Weights of a small GPT-style language model, trained from scratch on English Wikipedia.
Architecture: RMSNorm before each block, no biases in attention or MLP.
Each number is 500 + 40 x the weight over its row's rms, rounded and kept within 0 to 999. Layers, rows and columns count from 0. Numbers have three digits each. The size before them is the row's rms in percent of the matrix's.

# down: layer 12 MLP down (transposed), 320x128, rms 0.141, rows 88-154, columns 64-127
# gate: layer 12 MLP gate, 320x128, rms 0.15, rows 89-155, columns 64-127
# up: layer 12 MLP up, 320x128, rms 0.146, rows 89-154, columns 64-127
down88 100:562533505495414467471470494625561470486448506541504482477490441422447470536498526546424490544466502608499641502559553482492558549491482415523501472531503451480519469460477537489468444464493491
gate89 095:517566449460490536514484492459484522439467481477517514543539440468522512489461516500540454493506475467549492500500572493537587458429475530552576511478467503493495505477453462500454565524453436
up89 097:471473406510492441505491517451477506449402484458492514490546534516500497517442487520505543497470482547514506459507442527548532544442501554576496571570448467562535500528469553514513469551512475
down89 096:495473515464539480435588536533508474488488486514566548504513537541483483454513515487438494508475501580533455547595472549522522570498506551504459534567484500507562529438533530496538513499484578
gate90 102:452510471442517504494507520497576436520489486523485490482455483549509469502540541503502482569416472475539526503505578604451529523522485447525489492518544531479561561430504543482534517507555518
up90 105:487461531555427514569502459509516465432506448542497479557488510487482468482527525495463519416431490566486562461471460519507566472486497495517480536527463509503367490482430471513523477534448506
down90 103:436513509450450444472462520508536449543427482535493515504473509458444509541528529426491498553464403474532481562550548562436521470491505470543478486518450520499615507454480571484537519485490520
gate91 102:542498499491464587559520527461443567520520558527545559434498524474456515453563518442497478502495486553564465495494553456529566443498472472508586489428478527492468570533548541452498449529523530
up91 105:388530430544549574490483512469548487488485503389456459527451454495504505511459476565578446465504506466521454484510521551495509523538458484571490494464484408535469466486382499496506553454526525
down91 104:510516404535527581530564423476561448477535538442505491491516487506540490461467484531448518514463475526480520489451543473521554513505614476477488528502527497544548523398508554473465503455434549
gate92 096:507605480511476446464501556444544448504502464473532509503526471523501549418569536512433448483459515443469503507548536509527583518459469440536536504477458564498457528477478500480546494442482499
up92 095:494498448530479520531500537523538535491557532462510505557512565548478427485529462448436539505490566449458491470450524501547489495473457506545510549559483503488463482511498497514530482581484502
down92 096:440502428466610519458462434528485459501477501535534474507458586572497527552566506488446526448531504473494470547501449496498475496453521518523476528490521533594505492558534537487434551526501514
gate93 097:459608492497512459488472520537527446477510550551522509550434512438504492541462393506485476482444431508576460589475510508466500522482496503546494583485591539477478551452533511542551530446473502
up93 102:518548580464476501490453518417608468549442551494435548547579498483565436529551455410458513493541506429457484470471502507504499481569404507490474467532452493464448515569531535511532504497512458
down93 102:477539503489494537522460541428477477528524462538472535500507564535476529543506567419516485500549468527464463516503584421467434497501532493530515547520522477542539477484453494502462544470496521
gate94 090:481523529511456507439516511475469495554477478557504581462509546476505469501544467507477554521490453557518529567499509533471517501488514492522505513469502498508447507504453569507533496464464467
up94 094:481427493475512507463450448537414479549535483528457557449483504496513481493541534568526470520458474520522509488467493493546468513545461490489473534514462443467443459503562487521539520445522431
down94 099:578482505458543514484481483491479509535473443487453470488541432489471469463498526491520560540552456530408538463548485540520507629543547504482422565486525468479563447540498523523465521552525507
gate95 109:495519441510446408541459559549511447488500543437522519517509515485532521445456500559487458438478509536556472482523514528425538452486463472565528497520525480471535535453450511421556538420422513
up95 109:454530471525480458510512545444517472574525485445589499499503561454494497433427529448554477542491518458447479555535473546454492510468502507436449479470546419555512543423441520409466456457486555
down95 109:463471418507463475431522436469526511463523476456480603455522490505517479438462486481521543540499524508483489556476489478457541537510538474443455599436554511526486523517493484490427476460535604
gate96 105:479523467510479577508553489493551464515497488477506567587591495404444520481532481486513493501497508537471526519479488535536525483522616492472517480525440472491434477475448438451486419521496591
up96 099:487518579538514474488506475468484553513495464515534535504480528506499412465482465493528511518512443465496504466420566514450477561485495539426509526521510493498585518503471521469465492496496578
down96 099:577494463536532544547480451507478555493447481517503470482461562519457467496447601507406571501521499411489445499500532449543454467537418463457525491463495531526515541515487460534486425562552470
gate97 115:512566499515456537487487496482506423520395520497525588521522501502513534459515455565472552523546551514506512523563519526472483421478572512462530517464482506482510484438379566461536522521523521
up97 119:503450542561486493467516450551546476496487502452480482520499472456575456426558535529495467527451463467445495512533508469477484515542542445529503556418535442523546536488480498492488524494520541
down97 118:518438473486509383467491448462514465522442502482475522523494503503445510474533504413516491559502509481464466479467489533472437512487393479538446498495463446439521436526516485460515462506551526
gate98 096:541551510513515510542443534526420519489519540540467456542438479445508468491551467506483522461528526480581595524488487465540489458498472494484591509482518530470475522474508448518499448468495518
up98 103:494492529566555562539453482455488550543487503502457579558512454429466535446446525445464560581500548576477429498466492493515542524508524503553471493480528513531427535486486497523584474538505433
down98 102:499567545516524495523515553475557478500549488459548507497462539528482540565497480427498480556484496484486508487582441567547511489548530490563442461452489552497518472524505500430522541526463503
gate99 095:514522484536475539472497584417467530581553520515526609509492498471457506512574514564486505502496537595483517479535508425515524483501573501455495516487474477458454514524449447537439444500508544
up99 093:490460505456478595550544410502478505503499539562494516516487606545397515489579535469583481459463471492464489477398559495503506509467535481508479508463513445428545478483490526510525493528567539
down99 093:486533514508465473443496484504445502456526466481495450551526500537522499483532479529463485443493426490505526501506420478490437535477505515541449467510583524507528561535540488482533487495509424
gate100 099:495527513518477485537508534477472516502547516560506550513542562517525475442461501488555542528413471520496498520439519453558549474461466470464577475484527474456398545473534491455501511503414537
up100 110:493579584484503453518498490506541470498544558554531525459478396481455492484505440483480516576521457543542502460472519488468490509510503582488483509559568560578506572521535491507512544482582533
down100 108:451529456506514402494425499536519555427560481531504502610513511518509525488488500436501465494494450473502480502468456490452499501470543490537594451504524402477509532483527521511581455524554427
gate101 089:534489460529451519545507526518514545562512553479532528484493553497531473502524506478515526509494473507513493482529562478569565490497449357529509503496497549493545446528471571449588528507432523
up101 088:479509483490429541541496533530450484460518495512445518471515516458426544549573514484474450468447540504488502454479515418488576525425488497533452507423479451482489513512496586462527434501499480
down101 091:507514498476448474455415546506447461466471501426468471487449433461454542544539541504461506488489563468513498538561522486466451474488484464501470451518510498561544484493499449486516514462494480
gate102 106:592506476478474513510445530491498485561543578552495462471543533501564520489502503499481483521472464547489427566539486543529544425480475513506607542513507503486445472540518486431511513431456514
up102 105:512462569492521532457451480471540435499549487523463494478512557478512435560517539523438500471521423528469476538468432534465480451490583575510503483582457467550447561497458498459496480440441534
down102 109:535527508512515424494485492538472515483499528479615504514505528491460496484516513492533507423486495474392493508512555522530555441591505479464471465494553480505474511559512426463481459487496500
gate103 098:553502402428524522620467530485474484516462507500515540514446470472542483469500488496491513500477581492517461522539479464545567547473549473517511504475406526429520529437478533517520565450501564
up103 093:517555473528500490505440549547532502534577539551538529528497481498546456548473574477517592489489556503475529498476481494515475517536462481493395473518494596489529492516612482515527443423473572
down103 094:511492477489552538475567519542464502440501489447528488452542462524520484539489509463467508494500538481521504479448568531541478457500495492422474449457552454489452465473523450445508429493472471
gate104 100:501538516503442447504559544551477501528465537581566523500466478529509479496501455548499492532543541471488457542474537536468489542493506525502533549573512519456573502505514532442511461475527556
up104 106:501485468500511519477562573508444526413489516546498548492524436547476497484529550532536518561493468446451570474460548512559496536485573464514472526509447456535423420517526501462468470580469541
down104 105:468473492513527519517511531503519491551502520468511563486480549528518457559493513484514460566488513506453491507503427500506497625476511421527498589493468459460499470564461465518564462557518582
gate105 104:510578490510465498490511448481459478478486556463500534501512466542497483548552461451430490346507503504563447535506525529516529490481465479464541538478500549495480489471502548447560486531507515
up105 100:477503510532538520490550518556478498501521490503532496520498539496496494493538475469528428502522511467553535560464472532575423488443571463506546489526603463516419509456504509562501492507473487
down105 101:489486490532557538509442543473434529542453535597504522512502564522504490521514570524459501515444486534480514525455478522498504530480491539467499478485537518502504505510499474454506528550482521
gate106 103:456573566556472533492512523517526554538586505510461450471551512487575449461494506499386554494502491578514533586506535483493573440500535467553521515452574504488476529553494538402525478526470530
up106 109:458527575555420422501491492500493547479503418534518481495506530406513445460520559582501530515526517513510561486478509438564509428519509458467504449495560462437488526481555500435570473545503524
down106 109:507495523497523513488520458480503486545467491498529408489447555531472549534493476576524439510495544528454528492434354555462542526489519516428535521505457494509438495511518472498487515484471469
gate107 105:491493480498458487480477567512581490521558480505560484433572498475503480529514439478463517465418487557475601526471470426463569499465474541469488542509465493554505511507474550512596442499471552
up107 101:472489494545497477460464448527518539487500542412464479426503565535439472552531552506563463484463516528497465493471503534483494502453531454489580484541517524584531431498463496509514522584499439
down107 104:539511490522490537537402462484526550472463512444535528464427532464499504571549535561497519555546506493528498529410526510551463546524455520443538483471495397441495521541500485526453507505533490
gate108 086:560578503589470523541495518434529482471470531482529484506461436399477487503453483468504520454484481472466498481513510510520533543464558480480468570607538505488501451478535442508527454580492514
up108 098:405492549454518499528494433433436562418524564524461504531488501564532481494507579497469535479482501541526556542523421437516554471542552466486475529531535471522508493442453554491502485536522501
down108 094:565506531563504578529553540530543503419461467530508516544465535511449549443516434499558504425468553459446480461446536477522498506518519512450459466518469497471480441464492484617427524484554465
gate109 088:448511510537493458552510443501509538474500538603446534527520483513488477530589419502463511455514495507549479487479504541549510511441537514510495538526504501451525583541487537433520511494468522
up109 093:528506561473454485469549484534427537450476459501570579556484506484502551429546498512484464467492528487475526488448430529547462471474454495455540477433565510517542477482502542478579431534486464
down109 093:553404560519466537450518500506424494441526546486494531417486571549524524510548435576503535497494489554473460474459507562513493515509573471515514481469534494501536445552517571501501566499567545
gate110 102:520522523486418487572490549443503512485396563576474489529502509501516442480536523558486504475535530506507552557446451477526606478527517517545486526460457489428529539520578491446479514496494467
up110 100:602526528507513548452598528495517498490560439544477502509500451510461493522527470529583415458514521543535456453436467451549453527439500488503445488424449534505535535480527562531508427491545469
down110 100:518524498509577386522531515513515420471596494481479516457508554506445512520455527534510457583503472529432489522450493510516569471527456577482572497520520493505482453484497558447471474479473538
gate111 099:496473465534417595466526480500592591548517478573465424479542510547505496520511479507463541481493506537500564461522500469506562469414580417446478467497505523430461480502505561494517477484500501
up111 106:471528535472489494452403482487447554504400457522422563453502411455526426519552488506567464532470458471500496536540470441516491499446429540489499484490515460448554439471559535491530551506519470
down111 104:481453492495456495476507447476525463554599534484469447494474589439431539522532512490492524496510492549532519571490554531522552479494439489490538495558528544533425511511521475539492494577517563
gate112 101:458524509494418537533508504495504500487426595503488527489514439472562473497486495482466569429441455558562385536495459543551532533507520426544568478458531538467460564544539431429525442455505491
up112 101:541498411480577472451572435511537483534564548543445552495471517529424456447480470420473556574565450520530508571527528518476546476499466472473551514489470556517487537505528501515563504513526506
down112 100:442446526539468456509533541532536483507504484527471497489507540446576539519597488501444538438497508542537532568531470452486553486471449522495538496580575482532474492425486545445508494569537484
gate113 108:426510470502447498511610417508478501441460547538476510470523485540476505521517476539561445476517436541522492533496491553485495489475566507503514543483531533505401502556457493496552445497472504
up113 107:561508527511437611555467498518509498553498478438518532500489528562517462484477498484496443482514536448525462464566459407444544513492480534473506435485457502446480580534567492550557464578523476
down113 106:535569493428554520413499505497411423501521485508524461487487454525475506533458536503479488516502481487495571517510503513557502486515556474506450565483478518553524473475530492447439440527534485
gate114 102:482459477569518506520483464583575387517489509540461490539539506501628501559491477491498512466420513555546504494464501533484495452430517466540516587540496524497508524439444525500576471491477483
up114 105:491458458507478513558497538513548465496422529494445575500559509444503458471490498453503500445450492461490516456458440571494507524512558518409500568498398468498526488524437491463459541575423538
down114 109:487522531513492447521440449484461590504531514511498445485498531527499505495373527567559472533679535491505470482451511519480522471591462461429548482483504499523472509535509523554497495549569509
gate115 098:484482450491460491595494494552494547421483506556423504437539511497576486510482537469378492531508478541458423512511504550498528502449495479548539547460539480553499570555529461463461539507466509
up115 101:534467505469466450516518517523447557466459513578449428460543518463522502527440525504544464504517432445520479494475516455530483642499476535502494432524507517476583470551496503452492461478439466
down115 101:508509474477460503463442526474528513473439509585465477534525536565540513414458425548565513472593394542544490412555480516500496504460561513541445482515525488500454532451580464491527564529456486
gate116 102:461533564524418536523449504486517489508518478563470539605501542455555528535514538556475501488453456597452536599472568506515542459523567431467510531518579406469499508511479560483515460503442618
up116 105:533462503524409463465507544531512467521551469544552438515523548500501478537613467497498548472471448530441488510431505457529485535504520451469494461566516480583521497443532510505537542466452474
down116 105:481444488509481505528502538555486527559471514484465471435468504579565430487451571534506476569470507543491544491403497440499490541490581461478504455491475511522497506563524477508532529500467380
gate117 115:504506575502485502499483585502512493483448502560660499485548518502495496449499446522428525503490496501488582550498461429516520527419536530439510508497492443560522525552551526492550499458468468
up117 107:505478475453498495515514454526465541502484506557515496495456460502509500481461451477556466511461456515563388473550518558507558537607534489443516439448442465524513485413519510524536525559493555
down117 102:544521481426548546601484468456528546435516464454434514511498529501507475549551529505497518524514544484515509512472415525492420541514473535520514515474498431513525534523558513516478540540474474
gate118 100:535573495472521463511527535550542508495479553520568555560559433486498502531521449527460556460502559472541501566508460571504449468515497513516485615455527487501433492484564487478532506474527494
up118 102:551541526543500513511478482432537489558486524532568533507499435483549507486471492538460542516480550561552473506565494546477473503533446529428500607605464523496516525510452548458568539488451487
down118 100:487512504562474477465455516429497504563470514448535528468500528503485451526553540499506541544494501509523474515562530524425407511478498500555497487512465506504500513552485583485517489497516509
gate119 100:591543427486486490526503493482527439523469532508499504518558476499503570458440487447464448489456454472576514523533532546514493522477487445441562520531512498520532479479551503466535505487518410
up119 098:514472501506482515454454507490541464535505556538459476530578435529446472487491504526484478584460553504564513561487511478532497456468485441450449421479517559513564465497511422536483486506507473
down119 099:483490545517549503522502531524534587544497435438439459467529490518559414457504542525538491493467472619474522519549466482529528504521568530440413517535505531483476504462516504521531527464489488
gate120 105:518500474434483484519521535428502459469459546536472524461556530501489486579567460562487514519524506515572511484502506501513556508477523505483468529521501527478476462499547571480543482482531486
up120 109:591502491441542451526568514498490475469487460406522476442435507449533496509477476457529480458519478465504526505478463441588542520523523479531522513480533504506489545471439546460447504411469505
down120 108:521539475502488531551523457475518495447520485518490518474473437516486469404524498505493536530469502577478511443523489526503443564467540497434457501543534494479489531496528436458533444447473463
gate121 102:585573413481536480444535501455488543665476491458458459521523441436453515471525493506525504526496523512494494582461552487508493399528522533519462512477515494484499459516560476499500502432493495
up121 103:520579626522477499466497549526553462516527498532493492543520482508500478540465452526474501490454580507475471490503473541532467510472422454547478502484517411481486466574487451493482520479513533
down121 104:467525477510508551506481550474451523541432448486472483485550589493444474548462590479475399535456474516525477539482618517500495502564529528484538413493510529488530433543494531504545468493523499
gate122 093:582501516566529537551586556489480477503520548528485488451455463494430536485541474501561507419510424518480523479462511447500485503483563504522493495500509451489432479524531464451498451534548485
up122 097:490523543441502528410474488413470543539544529496450548558451417479568512516501481461498495504524509472502520463516528488500473539479502547459527553567466528522485470536504423521539504460498427
down122 096:516526557492589500441476525452452549552514535457505473467454538461434446486489493464447535509573431522486471524488465503432509421530548546515450454566477494505482520508510524472523496489501492
gate123 097:531510516557531547543456538457511547571540523421511524484374387424485527491476425493512571436495458452573450502524520439494544446513505494466511484472513530476521534485526584428527498451484495
up123 097:565544470482546513529433441504485478465628471482524415557479485490514511481456517449531505546511528451539425498524513489447529470425525492477470472510518572522474491488530508486389466496478512
down123 097:454478458488573511497507502495468540565479466492508495555463492401508552485477504475529560419553479463560479528492536467445526436573440576491451540502536529517534512522530499503481462443483555
gate124 110:533545538425479556523538529564465538547498518561468478545454488393503560521562512525452494479514448504507517544491583492566567507522507437482500520475529528526530509528489540478500452516370540
up124 105:466502463456486412473487508468575415529506486507498451514533462540512604460510528575458477495463512457459451547591488491441522517496493446552498506472480473565445542440519515613514459530484472
down124 103:512448454508462491548475514535506519494507458568487462423480464463544540477455457520507515548545563531452565446443473556451550514530463534538470447617510522472498485535505514438535476551530566
gate125 096:440525487524492445468495576497511434559485513482517456426492479431459478427461445498454510460564496437486510528465540506525507461537491497461515553485513511549514504466523478403527541475461523
up125 097:520550389497512446526512537459455498533560544561508569551532491563482538491436501526554509445487502442471536451565430563456563527489506509437509513507452485431460420526449503524466473482530490
down125 096:513545481427479506561501447462499510580509524467465576462509466497484470544497514473513460532526538465599507571566495568585471556504472458532439517476470498479500486470565509498577448502576500
gate126 105:511510511502444525520503530511479505456439502521446553491483425445527460552493469529501569504473464549530485556577460505464475484508536446496506509533520551540441549509530497489522496421483527
up126 103:488504498544518496478526400540555445495502518467491436549476459493535440492530483490455398422457453560460496485565444509437486498505465461532476501492513512562491474523456434494498550459428391
down126 102:492452524464513478462517477490398520519556486547489493443527517447567435494507476487507460502486536446489555473575536588475480472463462446487489524425513530516447474493518547532473496438527533
gate127 104:497521573458478457559480520451417467540478478480512544526501478448495462507549527540530477466470459486571501513523474526500569489505451506578474524499526510491485514476505583480497512533441473
up127 104:472542549484480504551491479506463541487546483487509461515593591515445454512489474529512514448585456516432515475500461451560495437554496553517521463508535406508468489531474437565440501576514431
down127 107:508454489518490532551464479546503527502472550484399460464490562464440482461461499442501554487461600554476452500538461481565464476484434541447499497474485494511476487526514462441491505540538449
gate128 097:452569471494463476543581463448471503470488473526482405487511508471556498469492519508469520487418543538545517529510486489462547506531491560452477556527519526596486471441443520514559445433482466
up128 097:513445475461483471553484602594443472490417509540528443491439537480411477564511507445523490435516554511487534507453507491503524543529471535509522470500476429500546497486508508509511529466476564
down128 098:387568521473473539559544442494416503547500445558450493475490490589508457513446504474517510512508464529517500518502505493473560495512519515529400391456423456587436503471486557481531519533473440
gate129 096:491549515506575455506427481457498532501545560459516606503507503489503537366477521481529481505479512502556443511467470469511555479529524479506554528482543537468451529429527443503449579474473435
up129 096:474529516507451487454510476430541518570531594485517542565459494406535475518510545451510492445512470507489463523483500454528507536409468489417517503542487443486471532485497521502481505459470484
down129 099:423541559424528580484483499452409527438443558487535564533504502483485474458470498463448553478518579487489478535484508424505532475495472482515488478453473472425448517464493474560473493462486527
gate130 101:455553480458483537558484490479487484440476490528536479552441410483526497509513475486411505505470507527470508589518506471491449513523526528468550442491455463465489558455526499550585429522492522
up130 093:464524424443428476507461477526538527468485525497502482454460479461519497555543539515517394489476496478446506513555478554454550556497512540538506500441460537482440473456570515486564548587528502
down130 097:418480460545531564501447500577521531464538538530469597455519517526475493528458535526447504549545496520483464422411439468455487503545525515508464453477479440523585510476509561531466507501455479
gate131 085:457502520574549454513451479488491556482456559528536490551467442484474431539514420464536566495524453484560598473542431520558527517467454501493500470450593512474509541445555525455500460502545387
up131 089:434499450480494464492565538532552436547558427432453502533502441538412495554563539518537506416523462562499533454553543493476506477473536492556467465514537505464454488467501474597462533481533512
down131 090:475553529513417524510531483553499491513452519528474480529513354516455440473473525501447529541536531509527472557488548525523512473558442560548567480500474544557451487383512488447500475455435565
gate132 096:534521454513465467613477517504541506537467517482538559553448470498483460432510454447444533493529564492476512457471525494516549543498480533487480613491511481446453561479522515527463522460476495
up132 097:563511460535459507488444422438519526515524473530516467549468419418499506540475534483548536514487543494520448485549522566475547473465466512523403469565421545459458515427557510493529509504452587
down132 098:483444450491553498493525503522538523488431500505512536464495484481455531524550488524532449517563472513453533528523537466504536511542500462504473526418459501413495546496463489475509526490581477
gate133 099:476532507447550447531545523490549529591516472534500482501485498490486549542487532512434580536444571493586523506548515572438554547525543562488472488547503505499540528501430561551494547490496516
up133 099:471465495478510469599541509501496503522464460482561534510527408493453474540524519550476511507520527541460523499589454558500505483508497513460488523481473560499486532522538490506475571469409479
down133 101:513527446515511491510471483546493481559473424426512486490422454438517532536499509461525498557518501485536514540485624470482501525463542463496501494562488523536596483457531496469540408488548612
gate134 100:546457448545476596499479447464503510497446524493498502542501419511462483481499500440591480493483383546527480543502476507503478464557547438462559560444428505474547513512492522471485506450481527
up134 108:407508512452471490466524526504479475613420450470420485525462530469430473507493498466473517503495498520468482457475464469530495527553502498485552445499548478517444527458539481522533462526494486
down134 104:518522553474515452449505511483538503416542520492483472482538548493461561526521475545470475529461521508534547510510562465546507480528505584474513562493502459515444494513442431547432447503508513
gate135 104:604531485496469470504456573504484566477561475563481539487576522478544557433507419494392535479459520486507529527455528524486529477504521486458491561539468477548509521473485470471489527433468484
up135 101:550492435431510473545512457405495506610497425473451511432467455489591549519514509471455496509516508487497513505432458455584520560520504476472479462467438563545468527470482489502561470520553523
down135 098:495503500456515503498491544440526506462570544484489447451584488565542464489439539471520556430444531483517534488490435521567540473486520523514513487520518529502485589481513453495503515508504465
gate136 101:517522502471541458552463512488480444505495534535502481462506453574506549512507486522556464542444475498486498495502474488493586444478571506514572508516409476505408533510481579476530434494496528
up136 104:526494542552540563531572524438467420536456503501511439547501499562481526561478528547487522518564454535529504470496472532510519548472450494489420433565474510522496468479475615562482474510479504
down136 103:484540515462487489504586509439480457463512536423484507420535574580484539428540462467558502476502497503527509545452563489501507408475466540474542508491538476505499525477531487447471493443520472
gate137 108:468501500536529520504486456529556494599497498535510495517518518515577588511509474495496484558503528575544488512570580453466518453453499420517486493451516532519495493556486531502558507471564524
up137 115:418549471563503493512472456558562489540579514501464546491450517494459520443501508565489514529492502490498490584559566454530445421445490472539516493472534531522518489565479489502499421467471524
down137 099:520497566531515519505397450500480518511510443581496498502494559454488521521550510541538499498477472506464515447498443432572407456476461538521469468510503496473520488487483494478488564431526500
gate138 104:519547565533498525451473482527453561512492539547536521505508459492517456459498471499486517486364432526537488568557559455515497498483525498430500439482550524496552478459555486517573444432530483
up138 106:529530516488556481492484474530512474435501537483478471520557503496500503456583496556503462493446504390480460506498451476459490468527474498469463488476454500571549543499490472468522539541492487
down138 107:532533477464520454537535451483484500554526540497548537446464480512509464481595494512486507555479594508502464582596475517491504552532471514475575511466513422442417445474481482575449483500489506
gate139 096:476567546516488485497548428465512547502505477484477423571447466524541525515525458505502533479480467427458412508496540520475535493457447404595552579527547517434496481451433491492507538443476502
up139 101:500474490447531523484551479500536515504484505491475445491528522397472512584496514522443503515476503502499530524497476502454473509402481463514467423464451449513567539512520438508569562509497518
down139 104:473586530512493451410515504431511512543500497473492505527517495493574475444444496456481503494398492476409450461466463464506522494509494464503470517493450512494476467516519514459542485510459494
gate140 098:464605523565476476480475533518486504513539458538498474476540440463593533486493532528435549552453491521592408438560499568418489479465548488509438543548542513519487477526495499542442440445497534
up140 105:567380479455544511464515460450536542474509484527501541474496465498514513532547479554558455573509537528530485483548466450514540504453471486566470576455514498511503561544431555476529478505512425
down140 105:503464449524504485450567484509504533496489469493508479484456474420446550521410560518454518497426522489542520499518513541467545556554465545534535485362524494464493524508547514499568531500544494
gate141 097:530546504458564553495571503486482468528535457513480517575526450554520557518532496521499476489517474554511553498534500484464535513455526463454531471419331443453501470506526554529561449520531476
up141 100:533482473501464503528531474457499503526478552433515541532533440416511392447506535443552506572488501594535430514483476473579536507514484510564462488520511534511479480502497467519526443489513536
down141 100:512568574417531485504559524451423468565479581558497499490562428512445544513529483496519448499473539458487489470500530513520460434498464450487525521494468494474540463494512529548452482482446446
gate142 116:439574486531461505486472537483474480503474470554520468474466470383542475490498477562474445497544521473492518516501566469528484432502463531554549538451527521471428508466551545465453529473441536
up142 116:485496520501538477469484445535547503430493513470616560525546528529551479367539508506498497611564497516469532520485443480547474521446471435503426511510536480430488469447485499430447489499478474
down142 116:446545515432528513466504413527506461488528478534469485509452475557549545497431519492382470494442510528541492429494522457524531452511497446508422428494477468549445510450522468498563494503483514
gate143 091:571501495545513528486493478412567488488462521507542502510439482506501477562468481458529535513526443502486575538484556454403591498447528482508533444531443496499454457469491481516547405549486532
up143 088:512491472491512413453499514463632440503425551488534489445512496547441536475457461502446501563502518495553473480429537499501564534477500435510470479457421486476476502516542541511509492526476500
down143 086:477527480485414590495495521543524508498524465545471427524544501486474491452439526496524487431544499569530511483572551520541472565523456520549516504502541525512508485448487491496482495497485551
gate144 111:449513482521513460511507537504482471497559509535487499548524522489537437455485486471484529505436540515496520599530558519458498449478590520523417522512499477438510503492555531477460478488489535
up144 101:474465538433438470544465494510547528488493519514567469459495465553565507514512401525469533578514570600480536543409495532548495486481470490470481539547514462480506540504513497480482528499489657
down144 105:560501593467455462505504524537586420504567500471430448499485471449509529498477573534480547470391471484538493467551526527468531446525535543486460472454557509532510467487511492489521429436555510
gate145 089:511529443537527412535472463525466512493508513453453551476537459467467427527485482491555522487488519481473500508449541496437569516557530481607520587537553499522520445552498484578447481398512472
up145 090:470453529558491462583496507506553446400567539472519453530534437529461529435460505479501532483503470491489578513496480526570499457484521395499565464521549512470536391472497491441462463526578523
down145 091:490497475563529530510441502527514492464512508535497582536452534555515525455466536503598491458462525526487452481519545528494525469434536494526433520544416530588498446478508464486512449451467542
gate146 102:483524466467531561580546461484470478463485552506493513426526509552588484506486492539490546486466455581521471527476506492474481437492548502504592479498510495518495527448467474420433445500508539
up146 099:494506447468531452483465539490543534526498521513510500515547459533498528547462450557592517494458561524585521517533589553557441493478568512473524482452464490521517556485462509451591443519518471
down146 104:525479467509532511556535447443467460455531507420521441466543567466538544414516471474436495480499549531527520367432488502435518460483497487480529506484521497538498435501435410519463557507500507
gate147 120:514509516534458538498567487494493538507424518569495476509543521550591490543524483499533497509427479512548534478494498473463533471436507492509502529489483472469447468503551521480512431519473495
up147 128:545446516478545456395463574435540487522472537535531463449496463511541512492440474438551518515514534437511496447573429601514476507490444536528486547541479523500503463525487543490505540485502467
down147 118:490524513493542476462445529563449508602518468526502478478461530426448445471492512467460520481549573418508469517453584517535501522465541529452513455499462506519486453418500462509506536431434586
gate148 104:495501462568449494516487480496523441510503510460524489500554497471475477510479528448453486543558465504463439489494513509559566487417561546412515508502446530446512540439448612496509490494489504
up148 109:457454540498477542459508454521429488484522465562419514503480546492570487480488521500532460503491540438495496508471566442576503551561449542447532485467524459406497480446541514505505495456474502
down148 108:425532613480505504477475529436521536525479447499424473476531527505543513480464493507526503449494565505491493470493538493446480473516494599524537467482417573462473455534521487500516510514502511
gate149 082:553472503480423505555513495476541472495520542483537567525517427504463538507446534488470506498543453454549405511452522500532505600499476467540487521581550598454492491500505554493498471475448450
up149 088:556482507461534486532533509545375461526433472525523502528527554459357538497507489502518519501504556462594545398538459468503511511516471573420507565506474504529550527497458491534527529490466492
down149 084:464593558475554520499457550450540485556510478505442463501542499505557529503462524537461497497413535434474543555530439550481464494533517461452540519496460516499504491547490510527572544545521487
gate150 098:459471472497443485482480519581515470564450550556481484585486545474491538527513416489480492537454472549546449517511601478508485411524491540481425531521501548468501485573545514464461480457459530
up150 098:546475500480466490487477431451442517469462533561485463556494488554504512474506459480521511498487455520604523509473595450560443444438490416496505448538476501495562474590553549526469483520491428
down150 095:478542504465527566560520527425481502545466463507496507525533508462510461484511473504452512441512513413469515492485525498511398548500471529465482506495470484525436493535492474504558497408494460
gate151 095:483501553517501525525578510490525533496457446440462490485467487492486504558547547496456493489521537508491501524421522526470552473482513494504475505491520532473431549471459494468468514489532567
up151 094:500494451518483481512463394510436472508422501488516501467478504535464534459564484501556467528505497463550502444495445473475526513495485473476503528505477547460492534483469491529527527564535552
down151 093:477421516445470529503458547507505475506578517516420488531481477533479533515487453500445545502510495491531513465453453524455436523529548493537509535499485490504512550577489468460511479532526501
gate152 096:574504471496501519560477471516521484425504566604538510497453438491480518394500531449473554492468497451456529500532484445507541467535487579439540485444492492450488558584556486534528464455428476
up152 091:472530535550466449512502457522497471536432559517473568494505495528486579490515495502496521506436399553562521445531467529502474529489476492535557526483507537524513495480512599484529509451468494
down152 092:542472510495569485461510548522552507465446522482487476476538433535477533517473502457505475526582569506511532474501513446528553550456444574445493617517469428471529450452480515467486517487498497
gate153 102:532535504467432542521529424514484500570480483426507490540538462483486478523501509509522415516508513511560509473521522481446535462393590543459605543555473543428496489548478466472522520495449547
up153 106:516523476370521532499562479448447490511471521479453515541478473420488489496464490470524538503512465487568385482475484565545489518448474470552475490449509441495531478480475513539544445535445571
down153 106:425503451529579465490497468537454466467511488484538538459521543518492568551463537486422412555510546516607548514520438446533527474462521441510534490514518504509469488558532534551475489527532487
gate154 092:470472408530470560475440513557508541495562456514419439484544517494585485530513473496481482523544504519483537524508462516518566480461540544468556486456479503589502487559483474494485519553474487
up154 100:545478547417477453490501547501576432575496485457525440507468441528515502530502476544459521540479456517468488489543537556508497448530439485550512475488508475476488482503510520546527458477510473
down154 099:495480425538540518468480446504450509453408461545548478489505482526507514490395473560420567566422542478456525486581513524508579468526509523546528513487544541501514500476510521467567402524518510
gate155 102:449494522471558488516457454449464436487474495551366466480429535504533463479469403502498534518500474478521444540453503492518480489504516470520617529564566461507489574461472549528500512518456534